Part of a small language model's weights.
Size: 1 head of 64, 0.474M parameters.
Architecture: LayerNorm before each block, learned positions, biases, tied embeddings.
Training: a variant of Adam for these matrices, 9130 steps.
Each number is 128 + 32 x the weight over its row's rms, rounded and kept within 0 to 255. Layers, rows and columns count from 0. Numbers have three digits each. The size before them is the row's rms in percent of the matrix's.

# layer 3 MLP up, 192x64, rms 0.161, rows 0-191, columns 0-63
106:153170120132110102107063060072119123101121087143164131129103109109134179072157101144166146219141121124075164191069116125096127085129120128171140172158169152088133122128139087110141130118138108
102:108151137111162120032103127164136079081135170085150100108109122196105076143133152111152166186118125140176103122111136134201121152094122088133187108112099125112127157114098110096146144088184157
080:114152099107147122150165124128122107171071071104121081055109110123160207121105184132081144195098155129145145178147109135137086170170080116135132146103117192142096145115163153135129120104081103
105:121174165105121129132098091123128103084101076148173156104139108085165128153186116117141150161169192139127192126144090087135092144107116109169111104208143181131101109199150074118138091111129111
132:096123115126146102120106145204099163120130155131178097116159144138102154115101101126067136138120142113115199111095118106133103163130180123040129128131130175126140224168119083082152137113167176
104:138159100085132152153064116185108165122130130145125133142136097175164096145091113190036141114097101150117135114199125110166118105150084150114097198095150119094085152126091172085150132115142150
090:069157101116120132130074143090136090126123082214186129136155142151068188161148109174122077149090178179144156129147112090135125114134137140114135102152130178099113092163138135103092123137198100
061:141141127113118148135137104118132151131127042157167090098073054167138173054191157182094151134135105200140122134157094124125152148133142118101153100117109152116121156174108180093156095109167110
094:130092190161174097089142160083134113123162091121188135177138098125127112093126066151125152128171105088151055173152116127120142128191109149125116156109172129102119139045101123112144118135191094
100:111168143115144094115129096140137044115124137111112093102074133114088123090177098136168108093082095148180151173128151098117188177142167124156146130175139169123115179065093076131135123076149155
093:128137151115139144147201191165146097134117138197140122108027114147068116132122174120160112112124103105097118164080131088115113158143090157128057161164110106096099172166129123088162123128115108
087:086126117129179135146094108152107119115172150178171114112126135129159118150100146155119145128088110143164109150128130139200136071152131125150137204140107191107112117051062031122114110115163116
099:082105181079214112155209101129113101111136144139113131154043121125111100165104093107104161095167102133091119104124115138131165143148163090112146115181150124121191136152133161146112113154111067
123:084115131153185111081083165175131087153168130170137105110092155149101099167102176124126098107150107163130120080160133088185156215102137119125125119128117095115117135058078140188163110152142122
085:107112107119148148123130154152128109121094175139192140073091133155158107096142129148135143194088086110110127133080149042137117165164110177152156192114166083083094152148093092134145161070129096
040:106159116117139081123127141142098164149157173113105144097158127174121043148105085117189062122158126092152166141055168116120085104135149104089120190148156121109124105105163090187096145154133162
041:149130158109133135142098119124177146122108172092113103160125172046130205141097101132110174131176168114113105092144105124162162117114141109176148095124042146171126123157064123093100171102080116
041:126082040091160107150171081120090107140144171104106120087129156104127060145107074138153107163142138124123165119098112147149085130148134145086091179192157162153097118096160112174116086145159171
106:145091089121195166131147118136091149167113118147154085045094110107135144092202081118146152119116136176103198140101100138108132193126101119141203107105092102137115125125132140110102086125156081
097:136113134119138144103132132181121162117116157134157074133017141129069096128112093105184107170142149142117114143099095093167144173182140152135146112103143198123134200145098175105114092149091139
058:107141121090101149133085130113134123141169105090109120121151128079147130146145103150150167099114172159147134165056108101128109103139167182118076213074091139134081146106115144087142122234135139
084:158194108131179109137095114149132077145157131082114175142157097098078100139138173150167109115129161149194124117056137084139144075108116126137218125145142116104128157139127092134089109136133056
098:088104146136182068195048148116145131158093134155145203106117140098108127137120137146139180154142117140115118119133095120110171120097116095060143095163162118145195134111117087141191080146093125
105:129081131113152120078118176187121070106119108115033155101128163146145094176106156142155136096105159169107144086157104140147081136120170072141143150104131155117111143120070061171147135169157127
119:164142141142137169119082173109085114147133078184122135158091174162119150114117150196129178130084056105130135148148101121086111108137087157093096125123151221102088122117096121143100094132176088
085:120159121092139186087117223185098122127144134131091153049113127120089086157123166131158132134103133136136115166057129147147110137137141123073170100139175188134133149171081096114122165137108095
124:164139113078126152099108108150078143091175148096112189061136173116113161096138131109102117147119089114091178114108100126161124134122157138176156179173083125131197166101130134107210104135176139
077:166178141107125196103194119098126095078147098174134102123121133144157097069054150174112118107165149153150093147114119144072165113134086133192156125064149131103148138125149106154131120113175082
129:099160130135144069077175081132081204172109100177124137115117119065171158146132139132116161165145126151057090110146095101143117154139140186158137126148149154126101109163175069128126138071123157
112:133183118154121149121168140108144151108105134137165097131113113090117113088151148171175157126106105131130128180140096103095179085169080159124074137125146154146048159144115129176113142055222119
096:130119115109158122110091113089129091199164141087138059151166197129090153117118174133130152111120159129126105137144134045170102067173125160093137136080154115115100131188147067110141155134169131
055:106141121095160117148169117124114155179180141120125193063132123165127066112158088175182116185151138175189142120095091129122072098119155111114101161132165127068106114138120111151131141185173148
101:108103094168131136118127074157112147135119095129070111129132109103083128137164102117203142135173136108074146108155099142141175186079167145128148121134200197108154181191104131117125121074119165
112:168146099145135124159079100076160080106174071219132168091131165171093114108140186089141106110096126126108130140110127105134101102138167196081133132158115087108157179154118116135180100117107145
135:129153183121184100113118091185113116146148125103147121127187152122134094151133091136193156186159133171143134151145119114095124091072046138154204126091134168072128122136073118138094136098149134
114:126122131156119130108251102138132156148148084117187139100097197158124130187130125073195120105100114109075130074119123098171108123156112151119123079146134139100098155182138129128150152117130105
112:092096140116125096128110104045136073101110090182135170124124180143116157147113122095153087134129146124103145113132103120149113133204164192128148072153165139105165131149158115059195172147145156
131:129159133152154123146131140092127122055103123202175133118108154155052125135094142136162135148124128153112149113225101066158095100147192146164100095130178126122119119094126110137165143078099166
097:119116108149110113166062104147141145110134121150131174156090148082149084126084103109182125145165075145104166111135121104158124090221123101056109126181119135096165150148094173151108158155074155
133:131149131119114166113101162151095140146171115104092091065145097106134096152239118126138180147111104148142154116165115048194106134159122140076161124133095123145154178147104133129120086163177136
091:105118165086086108107163148155112147096112142163127152166114117070131152082165121176059136100121144127127140127149127110054138173141146123087160156207174111108055147088154076097114104108154147
058:103144087100170105134131106157076138162180165132152162093133169156147124119083117091195123133147124183154186128068082132161102133183125094076138165157187122095101147072133113151121089139139157
087:169123114097098138145145122149078125122137053081122117137107094186156148071142137140099116118157149195080164137122108161078196145140115105065158122096143139148169131118158153089183074100137089
109:082095162068143117120174154138098124172161090097114102125132164116122104137156092177147200099126127169160140083148133077075146131162157088126155094183114203124115174103133124160125089123145075
100:116117183133149098023136132144151132089130115145142086149128149150129103185162122105046089070087113137164110089135129137127132122112119139141079182114177146122123197069147088109148158144131116
091:140142060181065175160106159103103099136161136144137145098138145117154147093127100113132133160107128143079142063119119128099057154148110131037175134154121110116180167167109148123186159123156160
103:124133181121175151125064143137166065156165124189109161127094147142152085060139152108176143140148090162064118151123126098085093123149103097123147062091120175114086102120129089146144153144175143
112:123101069103121176072100091101127080121137144096156182177116133101138130149149114128204167121169128158107180164133148083127119146075121113083121098116151132069117148185136114119202157150104091
104:181206141155111088170130154140093172070101065150092137096122148107083124136099090193140139142099132144113166151193091126154158130138148096176158122106128132118092113105139127087135043137126138
103:182185138133143144164140122123150150073082138108129141107095101123135094107083187123129126115110101105164104153129069152099136093159079207133100109168167127148149178127087132128182109179199102
069:160114146139128124138125140118135094095111158187107089102091167085082184143039161071127122107135132154070129109151109130070086128147125170119125118136180104082153114206145109158168112177121133
072:136121113170135119124138154131129145098153102160153130097119117173172130176157234115154158136121068152122151110199085080194133125071099130126113102105081142116113164134101159111177097078142152
082:146166119100107087158132068083128094072172071116145108137118153123102145123166159112079145122066073154122156105078134136114179154206119126087141080148143146138152100100146132162136131109207135
110:186087079130183138094141140132080115146170110127091099119125163149174150151172141087111152162106092139136152116140121185086093151121121082064126108180085104131210206131112120114129101115134125
090:108173143163110121158135122067112216102150114140174167163112136127073066092068115134100162134131108120129087160115126138158135107166138164141159154183134128058144193153086115134113124119181106
130:095108137170156124143145175098144166109137117178075194130092119151120096121153086121180151147188113141116201078174084097167085125112124094120184108145109110127175143123092097138147109078169159
093:086144134142110128128123098122054105027163057145101158091163164107116126149154082103154151109134104132126076094124146060128177136139154165151117075148139141123127163164147141119166184154157109
105:147170169154158153113193089086058120152126103115138066136130153125087145185081165146172141183070135113102115085148105104134119178156113146125106110117133162110126128149110159149171133136047170
114:175197167162141072167071100119101122121147077150115138160113110112100153154129141122168143128140095133075104151193100136132133101117123133062113153090157103144150155086106130191136075134169059
072:154061132130210054119115100102160112090169137123135133177106182148139123161140106066121133186082149127147151136201092156165093127112114119132161142111090099118116110157110124150162115107152190
116:160176113153183150134182127138096167128127074125118083124105133136160108113123102123127157217054136201114165173155117101109112132053114137132196121114124107095099137139089106131086104131155139
110:131133084129153075155147059192167083151133133173162138130129150132135132071133208090101121094116132126116114072112128134085096060178145147120131127121090130111131155060162104163167126082143107
100:117185102100136120067095118135139087175172123149116118079117125116139112081150171166178113127153160096150157184142108100127117107087176195127134117046119135140179152100119046131151110118113148
063:139117100084089129101120160121107123141161092085085208096124139142160126162198102145212116141146147118158122100131113110129159093147155068132109135148087188104144156129092102154111104095211135
060:099142139150140104154107088098096135130091149140091097097062155133143163160090189117118178121119079087191052126109141102095067177159128156108108138131147186101096184166111121110111152158118118
103:161199136048152094101102155130138095133124122117092167101137152119184175094088192107158079172129185169142137157083110097139103133110136146141113172127161152100095114122129076161132191117143113
091:118131089094105111139146077100152151195126099157134057106077118130137121172175081119188142141121137136138114137128115097185171140145154132151108141129167121129066131027157156098094148119133071
107:066085113117130045126157086162131161073130157137144082150084158098140182145134134115110107177146115143146115087090127086178164103181144136110117176117151214124109141137130115135146146088180150
105:127166089087125128184095121065124140150109116138093163133109067142124155168083137140179154125154080139155147135165127102158102098165118146134093157203151092094115213103107166071126121104092143
099:150108141153153096128187131140121173062127051168128133120122158103144139096145065144074105116114136142135121114116092134090102122118168125116102096044121200143199150146175109137117137193123127
115:079086167084121124128100153111096131101126063168171111156065188122057153123120131160137132155119129175111171141178116099119176132081074131103138109203156102120096148170112142135120166138148159
099:082204184071123120103103125121128029118144130139159148075131101075095136125161079093153092166147129136144174122126123093118182185140111137082125106155122083119172147112125141141146154165156114
132:062151124062114169107131116091110163178108115187137129098107168105093125148190112144186152113095141137148197115148101123109120137129159119068095097110157190153167147143138088112141160132064101
101:133165127115175081079190122143148155169150114112112128156130129094093151132074096093118143099101108115143166115129104154227145114105135105165142077119146176124166108128162065121201091115128078
092:125131100174087143132108130129149153103129126221111087055067162154090136102120122110116152098103088092130161085187125157195132100181152125123117130083117159116113166145135132132090118159202124
125:083125089158142148131084143129124099124129113187111162130106184171142109123117177111156214150161113126116138062150091133149109092128112108106160077074084144140129129042128092161162103167170129
088:165121091086116098103111108184099097154123162112111109113185161129116168126108169140152168099012108097123172118092112155211189107149131124158114136161127133140099156101132125127156128112152082
073:082169138110103197150166071142162149135136162141084178099110118123106112136106107128124153101135142112141137066081121151160090122159111095197138145152177187103125155165174114076114177133064151
087:135169138096120155124112150146089063133161131127067165117145167113112121184168187094119124184112150181112185109187110147113091084098100176090142108192108082105117132093116130126097150155168121
095:084091132090154094118096154105135116032168132089131073169096119150098130184138154118136161154147082148157092129147121105163160115117104102109102144191109228120110117107142110100177122130152142
104:151099136081128125056103106125113164089177145101097098105115196091102113141145094099140154102146163136169173099084105113145131103189158165145169182181108119121157156161193111062129133136127125
108:137153143112255069133151111206112113135121108103167099076095145120123169117113171129104125183097148121106126156143122072106137146122160148090129106161178073128109115169118101112125120132126137
097:140105107136161143111185130079138110089146139116152088127122190120131136153157113122062167030101106116135110131085117162107130151086119140139135104135136200133097166071163156139214112141160106
084:147179120071112118124081077075093127186150143133102116131134129103202128150155101094196172102129151121078195094119106124049158113161153130103146096143160145141151163145161168103148143107139125
061:122074167122144158178159110182139169206105132105115101065107083113161164203185138112110132131122113115150120124120119160108079135167112129086164157136122158098042152126120103111118128156147083
097:163161105149135113138135107158113081098090109106125100149034134163088161131070137147169141147185143172110164165087118097128140162171141104097136124154145120089057139143113165132142073157145060
113:134112094149191060132115146215155081157137157108106159090135205078103127187121132140145135125062111178127125096154124050107119088128141105128105144108158092130128139157132096113152138123131170
077:071158098118127155129111094198099171118098189116139142157146132106209152156085140080149123203106118114089134089122129110154127132138113201096105176128137133071114124178115093073122107140138131
112:178154145094151153125096172137145102103096147132130085150155107151142111073140160167112171144143081134136122117106099046068111103185090179135114157130172073131155177113108159160140085126199129
105:117090139159094093083022154142080143081157089146156121153119111161110115114171110132162170099173147134113162107193103098183097109103095123097132186088149129154119181129108129110160162113146120
103:085136110105102148080110057122099109181132067103135093128076158112116152056116189160139134159121160179098149129189133090132120098207128133162124159130129164096100135160125144134147170121176129
120:109117137120165084094232067147137156072125146128187086118114144135088134116123131125145103095081157152131117114157119107111100173106125174177142112163167125086088145171160103059126169134094119
111:120059156112128098076139063121138136080150087091128106127112145084077124115181132174166100090122150154075142215149124098127161096093157154150188139145174160115073168127138115115126135133140120
106:106040098101176103137098149198081040121170115107138180114153124118097150112136137100100170161153134129106145121131128122177171133146138120089115144154137067145165117169143067082145151140116105
124:113147103119210090122107124149184139096099156163117133104208135167196121176149098152118154134103079154136081089161120112197101104091099143134074086116136136079160112176137106114127128117140132
118:117105087088195209056148143099121142127117170131102133110132156119092175125070121135097132174104144149173133104177110058124117135154165103064148135090180112125124118175137094125111163107157128
102:152107157085135141111209096094114138065137151134111145123090094107125163106131123082117145167111128129095110192056111112113096146172179167125114131156212151139186192124137156116136161130123099
089:135121150134177108114173083158101074139113141129172109055117140114097162115111092131125112114111149152166118151089109149107095158220116090139121122145088087152215152125129182082113127129175080
101:150160166081198032141173116096166139173132103143103122145111109125092129120176110173084117105103135187114092127156110143179113083162152082134169169129176141128114111078153091117139142106152117
093:149142062152139151103107143128094176155185124131161078132097095140077123182116130202178154093156130160109100127154117081167137123130164117097067128078099177128134131096156113076138127064154145
097:080109112158174146054099132107128097132111091126193069092130113122128092166119173155060165100160150141128169129087126128180124110127142133156151156059132127117092109124142077153167130148174068
104:156129134107171158127068130152119131068137158124131090143111205133144162169090122087209050178107154145123178113140109132103081114144146158129113158118167158084160171102098118072123130104151129
100:162145077070141155128106025089101060176116142200124164122145131149227115155181146108114148135136123136156144143191125111123122118142132167151101126138109129102111109095128117132132132114084106
090:073117185045138139195099126111143167153148116181145125104171104115103112073160147120130161110147100129167166160052124109191140093144118083140141105108133155138137110064116098142148152149154091
113:121170149065198138133133171109103131150093096135205186119143146124127110075096181159108150136135164135153109211119106133067125102105162147085146139155158096107110139136089096092156097106165137
075:124194155113164106153105175110151077075134192137102141084110134135147138066112180107153140189115114101220109117117136129107092119135116173142140151211149156089112145108106134098151161108132133
104:122208119153069118063151114123117151107097133107142139185128190129115110155103168168211154157123103160123128159130106134124114108127110108131100099155215174113147094125130164098138148125071079
119:125096122036133138106094081102092076135098157102154130136127158119159185134080137137060143084123129148170160139169122143176138112161128107143130167170128148120187165127157043082140158124133139
060:146151116104133099145100142120173151114103196104096112137134161140136086204088120061165166156154147089074135077164159128148074121099145142076128157134119201166100093131158109131134108089084152
112:151127219048193062106093112158122144131148125166092185127147146164165099130092130121143191126144121156118128129165092111128106081128123119134106130079087134152166085160165080147111167125128131
087:115134124131132120125188110163128154142113170059068065130122116163167123136124159076151151144124159128136157060158083134110088178224113135164085142202134105143148123138122125123139181124128134
104:183099121102123142120121066093137123055165099079100058172145145159120102153069125144166136131124134182111149142104101043155142106127184152117077090145158170114156135151153120116101125121088144
102:099136159106155151097167128134166117134105163129127087127081062167154144140123118084153147156093120133114177141230108163188079168106091121114109094175131172119146109120148158084132157081078142
091:138168127085181154104122158100076155086118095102138170141109096105113143074125112167150166090126138148104113134108108156066169123247141107086118163112140164128130166127124109176101127124132062
045:142154089080122145143147111128135092153141066142162112113109112122170181105088152197113145125144103179081101141177119190123194186152142137125136115091152120108123133101048129139103132150191085
103:171146127102138160079155087149077099095133126135110075155126176161102166118157097140130138125150122141127221163089126084132127177164190129168095089133128181064099106128138109078146089126165126
113:114133134104147148147161090120120129167158098130146096067063170188088093124089165197112153131121163138132107100171113103209133106218162148090165131122121139133127114122145072113100118143099101
094:143076122112127108124189110146071073099177137168171176127142150099170111154107111140080142150116113122109094151118121130125140181200120228132101151072102130153114117110149130141130133055117099
107:104192174105144167129161079134055147168148123153157168096129175113170106124146122096161108134164075107105187081097121155106134131133137164065118086130132168121157160145120073075169142144090123
120:140096144144165076096174121081113142169141102105137088115065144155128135144110125078139160149142117124167107107135106158216180154137064076153142148115086220119091160102138109110133127157110145
101:152122148173202098114121132114143145088145115185153109140139127109154112122177113114074159116102154123118160083062111127089103030150115104105147195190135108117139135159141084157132152098174097
105:114154132070115150120156046129110115137116104185177152110149156112113151056069094180087110095103191141134123167131125152096152095129173131147172143154188158083114139140138104101120164137123078
114:115142088123230122098148079103144077104155132131165187097171122118105124174168135114137150156079133115170083116155115121141097121102126133135194135164110124141107110087110114117182111110050180
100:053076137083168185032163126085110113155151076172127144088166127123118122105138098140131116156143170128116125121104141145111136169122150196139162148138136120043111120161088102129118106097110112
108:165185058116147136130116088150139149131163072194143069144115152133110140134100162101106131111129122138155201172083129072146155075187103129132118137162136119113060123074132131137111133080090151
105:130188142106128110064100108138124111155149149090106105110129129158124151129134098089070125157158150127079152106112111163219139119175148135081197081128121146114164129087183082096142092163159080
089:112127162183146120120092128096112133133175041127104093120071137163110129166113147174082140149128155086116127160152090112130088190161088192133098098079143175155125122118110110085149101133176181
061:080128085177119110118181121162130120138138087154106132096066133171175104183127165135148131114140137124176164119056095148195139148071107073109115129151126120101127122107140092090150152094175196
117:139113101116225135149158106110152122178150120153117174110162127174152097112119165122070143136106111101170150098145108136157083093110117191072159084081135086096158101108108151085172171141149165
112:092065081070168193088154027170067117130159119108130129141172138150117184077139116112140179137116145150152131125160141115119129149105196117103166154131095141127100142089123100111140120136103126
108:144129125053136103099147105141107124152117106121105129141163172109084149109099124097128153129170117116139194165167113089156229136151174068073106076112157108149124175159170081123170119121109122
094:174162150072158114110107143152122131107155104157166092140108125139213148098149174120184105184119151170085173102161114099092091108098101089173135146091125156111183149179143074138115095141099144
110:090122133063105081102149125181128158177123110114122101115137142136132131117123132176134156182081128172178169167123124113103154113110096101112199092117154207095073123099112124123104150177159058
094:093131126047192147138117108134092077150158062126161115090134107154142134060123095144125144140167136139167188121119138128130168073142183091100137180158108203096153143156125139115108140110088107
133:062126140107123146063114126176135080140111148173140192094125185112100135162095162155099154132078142145122164084182077086149116054099103102084138138109142161152173136109116114166127157136164143
083:142112133078215086180135128114154167066171150122156147135130142131119093110116157114120110097119121135122060111088124104125099176105179108194148219132130132102122148084097137179135153103104152
087:134092181124099141194171100141074166091129117143119130127084112123123122154139158147069141149118139113056168066165107103135080161173154159159106206119076109110110144127165153108165100121113167
091:116134125144135134145158134178078105149146138136087078087136120117094149189160145155169133096151152108106152054167092169197136109129135211121133088108161112139138124101103106079148049161156114
119:120120080111128073098144048188103058128129100169163074147107138133151143170158144091148153149105141178087141116130124128120089138137207086105164119101148183121166135119142076088130142138116165
108:106092117141114127137174146148102080124111113172177130065154128097142141159124109098161141097119167122107178145078105093151148170189115140129070191145163142144133170189128079073162174106085148
098:140154112138128110139121100125136036123130127238199191076103144106137130103101108172134102114122112162104118167106111108129149147143104132126126142167153109111139126158106065177137153075164078
091:125173118125111137127104113163128066198112154164089119114097102145123142149122128211104134159080157205147143140155097096193092152124148101087166156096188166107135133124125121132129116095192086
122:101057101110135144097145150116114163112109085142140048128130181161174156109163109102086106166112157128128188117160097154180118142119094173099140147210123142077162126176103140086138141116164146
109:157180128147165116146109168093144140115126080101115161162121097144109095106104190139132124141133073139174067180101103128154141121168060141137121162154134125106064118103080125148121131138228080
104:164136157112112161167097090078100149156096087109180121174125135099085127131078169150177103172097151139097151154122119042199134151183172105110168144149126141102101167148146077098129111129111134
097:101098097156115102139154040132112086115201111139145147097113172091104130138120106154063129127121162141164105132134134079135129116124149140160119200147127171111152116196135137113121148029174118
095:133174135145153118153164148152111139060128145111156193090154142142152108115119060083152191152137088113108174168067131053103135158099144132118136086115180110127123160144084121096165126163176154
087:115186133128112190116135124085151131122119149141213129171076136112101110118120092118150129099134130172204153170136119124152127110157080104087155179146168128115191105077099110098106124090181077
089:123082106113144092078107119110080161121186063133107178149114118133126113136165124170181113094175119159091137075128132138124207112161206071122140115120140134114183177125105087124119093126134160
134:100149138145157172112120171142117134107141116167140098083102103082090130125129121112126079180112121151075143146120107066130070193225161119117090149145151104132176141118099109125215148113150134
091:126100136153116114123092102164082117176135096156182123164156082117098131131143148160108197145088139178128127150148109099143132133121136099102117130079159089150179151112125110127133097083235044
094:167189096107079041152103160096172094156137152102151099140158108135096103121106168141184152196134081154135111146102106076110172099115111123129116167141127124104114158089139131159125122082196091
114:159056139115208089119100163114167120085153133149115104138109072133134104115111092116111157164124135153132173148126107123189174101074107143139125118198160106105130122045122162139179145159084118
097:141110109100150137138102093189053099197136082132136105177145129105149118156102153135130174163125071152116180071197105106156136123098120084076091125089144114145178163153099162123123104136159108
102:079070075131157190180191182072126135076138132140134103091124162160153095105117081170105160127136140152146162080102106147161132153117092137082164124109105092136132118137124116105197145180123103
102:118084144107162151058148128059132140113131174136122101173106187132088108098106182121152210195096121142125126093108122103103118097160129133111118108121149167093142152180177091148156174111080123
116:139141073136114162079126131133082190048145154136126116101098142171129158163152125100172138152115118113083178087139102099170130199147100107082151176114135081121108160129103127109144194172143171
081:130120081052155151076105120107102120125171069116174164108087107162185156131205122175133105144154114163123092129119093118141149168114144110045128127114088161127152185142107145122137123134186119
100:071144106150147132072136120173091171135146077174166082093138151128140142169129098094102095125114170164106150115138112099180083201100132074077146149114111165126172167192108121136133129154097090
091:109142128149183118105167108110167137121151185148164145126138134148095150149042086093118108140126128123203097122071100141154090154206098201133099114105174137119145094110107164098167135150124090
134:135144155137175110149127120113107150150099086193089121090140180164184109178132177118114124088100051121117102120141129077123101141099125218113158127121111099109151180136103165168164101100173101
113:111067114162116063101111160162096102159104158121116188105099173140146140171106145122135138170151098148076123136186108086209116188120089136063153184123113114114111127150122113129161141154100087
089:079156184111141070124173135155126154103105100140139145120166147099151112078138174119165160169095004132180164111079148122087154151134134183145154130161118141103137139102135106141165109107137101
106:149141070147125145147149131147101102138139070129110110068093121109079183063117141117131129200046187122109120123113121145177124145139181138159151145126170170123094151183113112126171102123165083
066:120158120193123144148186133105102166147127118106116127128120141143108096144097113148154175121083078153141158177191075064184120100187081151118149119111180136149068077161150131119154126114072133
109:180124117141125089103146116117124169058093150146080136119168107150121172110081143123159154135145051118153123170183108081176129085133081174122098149161197114117104157167121131107168129087078114
121:137158119093119139122137069200123056152120124139143134065119158104156121113102058162134094114167165173113182143134107130107155111191154127089153151143135131089187142177118086117086133149164082
086:134036118093151049131077153146116136150129162117134193140103144156098125117092176149122150085117095114109103104088139112085154181183138108136104117117158168115117108218115116106177141113152129
088:139195091095144164138097127146088135144145087086162079129078118176169120160192059152170152102125099155157123130146152076108142112155136123095138135114103183116074165115112129098144077140166074
104:139115156097172061120179119075127177094145035116135094133166110103159102115141138131113151088075111116125105105106112123069157132125099153110172084129162102135143181120157155154184132170120070
107:118137126096191088113104162165123098133123082175131165073052138111165136072204141126115124093095088153130135170089131085073141157151088133161161159149134118135118122117132085137157115132142053
111:139161108121130122068102087114116165082119131157146145086159149142098148139135166141122118129104083136141049072085122124104170094095186150125108105120130248111115168110171111115141129110178145
103:083141116072152118130126089111129099206124131155093154116152119107139167132129118187146166144056107146141121158209116155109130079118077108096156164145161151123165120139118152083101157039143134
105:118109132122173131160075152136135132151141131175132197098087127162101078095110101138126158107141136103091126049143103105047140114133159125097131105063175145140165205154140115097170158156151156
086:135077060101091109112072119125124113079154142156113042094103179117117169143162129108132146140130160152116179094197101123121116157088156159119115096111147094152109146129171116131101182162115199
103:126130164091125111150153105162100132105147100107117141120115127124151086128139178085108127171168104151133248141129111126237155167125068171142163070147089118137141132108135132119154118118088119
102:128157083131157181104115052161114107174121109115104120124144094157092187163130140192122126183126139239107144132140129060095109129128084104122128163102127098140130131176139127119093121109171099
084:160111188125199112137124138105132093175104168150146163077157160063137149118116125090126127122109135098132177140117105076101145138134131148125135082162157109138051127112138048167210111124136092
084:205110080160114147121113063126114101123141144127105106077105134164184154066103138099095147121125138156119143231091140142175106131138112175098122137137093168113126133149170143088162181097089129
111:178150123053112093089159077110125173121140099119173138121114179114179140131135133085151135164126108118100176110089117130079141134097098163147130117169178140087086102155156209106199153118103128
097:123083127130128110148188126092148071099134150099112161054133154033109112141154121171115116148155134134111129200095095128096092186122123208107152146158153137109143129172122142143170105125124079
112:186148153135120118079102168136118095141091152155133148155153125158129161056101130104113147193085107124127149245183092120152138115138107139114148133133151156127098154066098145124124116105202131
103:111136159082138151132079143142125118110084088098114147183131097125063110128090151186193185132101133144111157175150104054089141116139185134144062141118169170130113136166087144154144099106163145
040:123150167118121127132118136134187131120177137105137126161134133089127188124103112111107175124143134166161103099123000126153166133115175123142132087118095119095126143124057115096101192092087093
049:114146098136131116123173120136084127155167125133122154093144121192134043119123088124165081142120107147161140144095130140134095132121112129084083170162229115092111141077191109187137099160169152
090:140100125117165121176133115123128154115166072082120125106130093113164143138101086139130144099072130128123199127119106198092095147114176116076099104123130167157239163106159135098138130121069112
113:135148117119162095204129001095156153134113138121106115139041114110123144143132165134113115118117147150094177120111100159127103150143157127161173109141134115138175181097139094130110075096175122
126:133110135149134134070154162175120071082165149094180128157111167112110115141104154090125124161106163140117182123170100106189062121130097128047219119127142116100141118136108128128131150150176087
104:086175112193127130085104090164144064153156149178116158086133153115149076176154121109120157133119066127137169132124121141198113106164078180125125084104100139113135117069125197115136148150151109
100:078091097053169178129087091144140088119146186129092176137083134098143130164180095103177138109166125136102121153121125116133156110127186111066122138102147174144212146129133081127127154155114114
064:166168148150110113141147145147182093154137069114116117103136150117117044073161125146112119153122094120129067170134123164172132089110123195085135178139203113114089129085110140114141167150165178
092:161092141054160118128164127151120112109156087152121144114093107136144081129156115107138132111095079140176115197125148050079163126081154156162096113142153132127057157097136162092169160161124071